From a checkpoint of a small transformer trained on Wikipedia: MLP 1152 tanh GELU, tied embeddings.
Each number is 200 + 30 x the weight over its row's rms, rounded and kept within 0 to 999. Layers, rows and columns count from 0. The size before them is the row's rms in percent of the matrix's.

# layer 3 MLP up, 1152x224, rms 0.0466, rows 517-523, columns 0-223
086,223,216,166,175,221,224,179,159,218,158,181,180,225,234,212,201,188,157,173,210,232,175,200,202,193,204,219,212,201,211,178,224,180,155,204,220,193,268,195,233,153,192,212,196,191,254,221,253,152,174,171,188,241,185,200,185,213,180,195,251,197,181,235,156,213,202,236,198,250,193,231,215,170,229,182,264,186,199,199,256,153,206,186,216,164,237,228,196,200,189,180,161,183,169,237,145,196,157,207,237,231,215,185,191,166,189,186,172,240,149,142,170,178,214,208,190,148,233,172,170,208,239,193,214,215,226,247,193,193,243,255,142,189,182,189,218,203,152,187,158,202,184,219,226,195,200,212,187,178,181,204,136,191,199,233,210,196,210,220,226,124,204,219,192,213,215,115,200,169,197,222,242,167,183,149,311,182,231,194,231,191,191,170,244,191,236,182,244,168,197,190,203,208,209,206,202,209,242,182,172,149,182,193,273,255,123,207,167,210,228,228,172,134,216,193,207,156,232,196,177,194,228,200,210
100,202,204,173,208,168,220,159,174,187,176,192,153,195,201,154,213,147,191,162,193,182,190,136,211,177,208,208,228,203,172,190,248,226,223,184,203,156,267,182,222,162,182,207,123,158,259,170,146,179,188,203,168,223,207,214,183,221,193,187,211,218,146,228,197,221,237,160,231,239,238,201,205,161,261,219,208,230,177,195,177,168,219,184,144,234,201,172,221,178,198,175,276,212,201,153,157,228,189,191,187,234,253,184,178,222,199,139,239,172,184,248,192,212,148,237,217,193,185,174,226,197,248,163,183,192,206,224,188,237,206,203,202,151,242,178,228,193,180,175,193,247,165,162,160,207,212,195,161,235,200,189,174,183,233,235,197,190,157,253,169,198,199,182,204,194,182,190,167,175,181,205,158,173,176,156,212,230,155,183,218,243,201,235,192,252,184,235,216,182,173,183,259,165,212,220,168,218,218,191,178,199,194,191,235,229,255,234,212,176,214,199,189,192,220,252,191,155,231,270,251,242,123,243,213
096,216,191,201,203,165,170,190,183,207,190,215,175,186,213,203,164,165,223,176,176,202,133,195,221,197,190,232,205,193,185,183,235,250,195,224,199,192,173,222,224,194,246,197,168,185,158,237,182,173,197,197,250,174,254,239,205,214,211,183,155,208,190,217,189,224,148,219,190,260,202,235,174,200,171,253,204,231,242,239,233,179,134,179,255,250,228,194,139,205,162,190,172,255,185,186,157,195,222,226,193,203,244,196,158,249,240,165,235,213,176,202,295,171,220,268,200,181,175,205,209,179,277,189,177,169,205,192,193,191,195,212,225,141,184,177,165,204,272,210,212,174,155,196,192,196,141,100,177,243,184,230,180,219,173,214,198,207,237,178,177,260,168,206,202,189,220,159,213,232,197,173,168,141,226,201,151,230,225,147,211,179,219,180,236,191,237,189,183,211,226,210,215,168,201,198,228,166,180,182,186,147,184,234,225,232,229,200,136,178,189,175,217,211,197,221,205,211,184,166,199,180,152,193,237
105,242,204,137,243,231,202,225,237,177,192,233,166,196,259,240,212,184,201,228,192,245,216,149,276,184,259,194,159,257,187,203,208,234,181,220,229,208,209,166,243,182,207,199,172,207,222,204,212,191,183,239,223,182,167,224,198,233,193,180,199,197,175,204,204,192,179,209,174,190,179,170,186,215,152,193,209,218,180,207,202,189,209,197,155,166,219,201,188,201,211,194,230,223,163,222,205,223,185,183,179,202,258,207,198,220,145,156,157,210,183,192,205,236,206,198,216,154,194,204,148,187,196,243,209,200,194,218,205,217,115,200,156,252,267,233,230,166,193,264,205,234,199,251,179,169,196,260,209,229,170,191,204,233,169,161,160,244,194,231,214,209,174,226,198,149,270,189,161,218,217,237,156,181,123,156,217,250,159,230,206,190,224,215,206,222,233,160,205,202,205,130,169,149,208,203,214,201,187,148,199,220,182,199,224,234,202,158,182,154,215,214,136,266,246,243,204,178,193,184,246,158,224,172,187
101,188,185,212,167,190,208,198,205,236,206,167,171,174,147,223,176,160,232,223,248,197,199,132,217,213,195,176,221,227,191,145,228,228,204,142,218,194,195,175,185,220,180,154,217,208,177,199,180,226,181,218,196,198,169,200,176,195,198,171,145,264,229,208,238,151,146,181,195,203,202,186,163,179,226,228,220,187,220,182,225,191,187,146,210,200,185,220,214,213,131,193,208,216,228,207,225,159,169,190,213,169,176,248,251,184,210,183,238,207,197,252,209,183,234,197,208,170,211,207,244,200,181,202,221,156,225,132,228,237,101,191,215,197,148,223,162,175,200,191,162,148,203,200,200,211,203,172,220,145,185,248,204,177,233,183,210,147,211,222,198,126,181,201,192,222,198,251,199,263,132,222,255,171,181,218,178,170,188,221,214,207,202,243,153,203,198,280,252,199,169,206,202,222,192,227,216,255,192,237,239,196,214,148,183,205,157,240,213,272,225,253,222,203,226,209,225,170,174,198,215,168,157,178,170
101,199,186,185,197,200,184,280,199,218,224,200,247,204,201,202,267,223,192,305,195,265,169,251,189,201,179,206,192,194,223,179,221,191,241,197,189,143,159,208,213,206,194,184,229,238,215,208,209,204,205,192,157,204,171,211,218,183,242,179,169,216,231,247,225,215,223,193,159,204,155,163,217,187,268,244,164,214,199,187,228,218,229,185,210,154,179,219,213,226,201,210,181,254,234,177,177,186,136,161,199,262,208,248,192,190,260,153,165,163,197,238,206,146,262,192,178,179,203,193,225,183,193,216,173,205,214,203,163,199,249,180,202,187,198,243,271,193,217,234,214,220,212,254,182,207,213,216,223,175,117,182,192,168,191,179,211,162,218,237,207,227,224,174,194,216,228,139,143,260,224,223,144,164,208,267,184,160,212,256,186,226,180,152,235,244,251,199,194,214,224,226,164,173,196,205,212,228,218,221,214,198,170,175,198,225,246,188,216,221,210,249,190,185,203,198,190,237,217,212,201,226,186,212,159
101,195,233,208,210,193,226,230,174,216,194,179,148,204,199,186,170,175,179,209,244,203,177,238,203,203,172,176,192,248,219,220,183,200,211,200,243,210,185,263,231,231,175,199,189,237,219,219,215,143,206,224,166,206,189,138,203,193,217,201,206,214,186,222,180,217,182,169,182,181,239,250,220,212,135,174,221,208,243,223,165,200,165,160,237,225,148,146,194,239,232,197,234,242,201,173,205,204,211,183,203,208,199,229,234,243,182,212,172,181,216,209,173,207,215,215,192,220,161,187,217,199,142,175,177,179,248,256,150,176,186,237,212,221,177,242,166,208,223,161,188,206,213,153,131,215,244,213,213,198,156,202,178,188,149,164,185,212,195,246,259,169,250,223,190,219,236,197,209,158,207,177,199,129,240,226,213,181,167,225,176,213,171,192,174,172,221,184,225,163,216,204,174,212,175,267,207,262,132,223,212,207,192,157,222,210,148,190,169,252,241,208,320,197,211,222,212,195,245,158,163,191,178,268,223
# layer 3 MLP down (transposed), 1152x224, rms 0.0465, rows 517-523, columns 0-223
099,219,273,194,186,152,177,213,245,168,184,229,194,216,159,185,193,142,185,166,191,196,196,220,190,178,233,209,229,206,151,150,273,255,172,192,237,206,229,122,209,193,199,176,243,232,252,250,137,166,215,223,239,247,233,170,165,234,222,215,232,195,153,190,202,225,193,180,232,224,218,220,207,154,223,233,243,183,202,230,246,156,172,204,237,246,219,152,273,204,185,231,182,199,200,244,175,268,224,165,211,212,209,174,216,208,247,197,174,194,195,153,224,206,208,217,198,202,178,172,194,214,214,145,207,177,243,219,183,237,209,211,174,190,213,217,249,204,200,183,224,216,215,194,185,251,184,222,216,195,207,172,222,209,193,170,132,233,244,171,180,210,196,275,203,231,213,203,248,199,216,217,222,237,175,150,195,171,217,191,223,172,199,216,203,205,190,203,198,163,230,174,234,200,215,180,142,229,237,160,205,183,171,199,238,269,206,194,184,185,230,179,190,159,183,202,253,265,139,191,170,230,221,217,230
098,215,145,185,243,215,199,203,239,149,226,184,160,174,233,195,217,210,211,237,203,166,217,182,251,245,204,164,171,195,228,221,150,159,194,181,230,181,168,165,187,200,168,190,247,228,187,163,160,188,149,196,235,204,157,257,185,189,153,186,174,168,231,212,203,178,215,141,191,191,167,216,277,234,228,254,225,218,221,185,143,179,232,211,203,192,199,218,176,208,214,245,140,226,173,199,198,193,198,202,225,204,174,181,218,175,191,166,151,238,231,234,210,238,160,210,197,169,186,237,195,218,227,231,189,255,173,167,208,242,171,222,167,201,218,166,145,198,169,160,175,193,164,236,209,154,236,218,206,209,245,191,213,232,197,207,232,191,208,206,204,219,169,186,234,290,224,187,234,226,209,160,222,230,186,147,263,147,224,223,164,216,187,208,259,159,189,199,238,145,199,197,213,244,162,199,169,216,251,169,217,189,205,252,153,201,203,249,207,186,183,224,236,170,192,208,198,185,182,158,134,161,226,164,222
102,196,262,179,242,207,119,217,245,174,232,208,277,175,193,213,206,204,210,223,140,222,218,266,202,212,200,186,204,233,247,216,180,261,197,172,204,181,174,182,210,228,218,195,189,243,255,165,200,201,150,218,223,165,226,203,171,226,196,201,215,205,178,170,211,208,183,158,197,133,212,236,166,199,207,248,208,205,195,192,238,171,236,220,227,184,166,241,138,175,156,201,233,183,182,178,203,204,191,191,242,165,181,160,131,181,221,184,196,191,207,205,216,283,180,224,220,194,183,220,213,185,215,168,151,206,189,213,215,183,205,130,221,244,208,220,158,235,189,223,235,183,172,217,152,184,198,187,189,239,196,206,171,204,157,181,193,183,208,171,228,223,162,128,201,173,225,147,202,231,231,248,182,193,252,174,185,212,215,199,199,261,211,163,216,195,162,166,229,192,230,214,218,168,196,255,172,186,193,173,210,140,253,215,178,205,219,194,188,196,137,234,162,200,210,259,276,193,159,220,188,188,172,203,154
095,193,238,228,152,155,240,111,206,174,204,139,171,219,181,216,193,226,203,198,197,167,222,218,180,244,187,205,175,177,202,233,222,225,196,234,220,199,179,195,188,174,194,232,193,211,216,141,217,172,144,152,146,214,182,208,198,197,174,180,190,217,234,205,213,203,257,178,179,196,234,213,200,177,226,216,193,147,241,192,141,161,175,227,232,247,226,242,209,173,194,221,218,173,201,207,120,196,213,182,228,225,185,173,197,151,234,198,186,154,191,203,201,176,226,202,248,189,243,184,178,214,223,174,176,257,139,185,227,189,240,155,198,186,204,159,202,182,188,207,199,153,196,168,237,213,179,184,187,250,247,195,267,190,178,194,245,196,230,167,207,251,131,145,184,235,150,242,247,166,222,144,243,192,237,209,170,188,192,206,214,189,194,176,212,178,180,210,194,199,188,215,142,239,182,187,166,249,199,280,204,229,216,171,215,184,206,217,215,177,190,188,202,196,159,141,251,220,221,189,108,198,213,206,207
102,222,212,199,196,201,168,188,242,210,176,232,209,236,244,202,186,200,209,175,160,237,205,240,196,214,212,232,194,175,247,205,220,201,197,202,225,208,221,154,209,134,226,218,253,185,192,240,173,193,229,169,203,219,178,153,196,187,219,207,161,187,204,126,252,233,238,232,204,220,220,192,235,220,203,264,150,189,210,167,191,189,218,202,215,197,223,138,238,209,228,219,161,242,230,173,162,206,232,153,211,249,217,195,219,144,192,182,205,224,262,208,200,232,178,188,162,209,199,175,202,186,222,235,197,263,146,203,169,181,180,172,208,220,200,196,175,234,249,199,232,175,223,248,206,245,148,180,221,230,159,191,176,189,197,177,221,159,179,177,172,236,152,185,180,169,210,192,197,179,197,270,213,151,199,209,185,227,212,181,150,156,263,238,212,209,246,223,141,216,202,207,175,185,214,178,175,216,171,166,214,216,141,213,263,183,282,194,122,199,119,151,219,194,202,169,186,242,192,194,226,242,182,177,223
105,196,188,195,182,191,195,253,196,246,203,177,255,203,198,177,166,197,225,221,230,193,222,139,217,240,148,239,222,220,221,184,196,192,169,172,156,223,193,151,207,191,166,206,142,137,207,232,226,205,181,192,247,274,168,183,209,209,230,215,163,134,198,256,204,177,266,153,175,234,177,152,195,240,240,148,229,154,177,171,244,211,217,279,219,187,208,214,251,187,221,254,149,173,169,212,215,205,214,209,232,190,206,196,171,204,250,197,168,217,160,166,198,182,235,192,246,218,194,224,208,182,193,212,174,193,226,181,203,173,201,173,226,181,197,214,230,239,211,220,187,249,207,229,169,220,201,174,202,183,209,180,215,172,249,191,218,200,284,201,173,228,205,250,181,199,230,195,162,162,132,225,226,169,216,227,159,206,212,229,249,242,213,232,228,191,224,209,150,160,201,175,244,191,161,229,174,217,252,202,208,190,147,178,154,230,183,195,189,249,231,198,191,185,254,254,210,246,171,186,212,197,187,217,216
098,177,187,172,199,241,200,193,195,230,276,189,132,165,194,232,152,208,242,192,222,171,190,221,165,159,234,181,189,141,208,217,202,211,258,206,236,243,175,164,147,242,174,181,165,212,233,116,207,202,216,232,183,212,195,221,243,189,218,201,221,244,218,238,169,250,213,175,184,234,220,197,172,155,196,197,238,209,161,206,187,244,169,200,221,178,213,206,242,199,182,209,190,236,175,176,194,199,262,166,182,204,212,179,230,222,170,196,225,212,188,204,173,219,213,209,273,157,276,185,205,179,227,162,190,254,257,133,241,239,208,196,146,182,228,200,192,157,249,191,182,153,154,181,170,241,208,182,190,211,187,250,251,245,195,243,182,185,173,192,184,223,206,214,222,185,153,251,246,183,180,205,138,228,227,190,183,200,252,190,223,251,173,240,186,226,232,201,219,241,208,152,209,213,165,221,192,200,186,219,229,154,239,191,170,214,198,223,214,219,224,232,218,195,229,153,196,208,195,180,211,175,159,243,169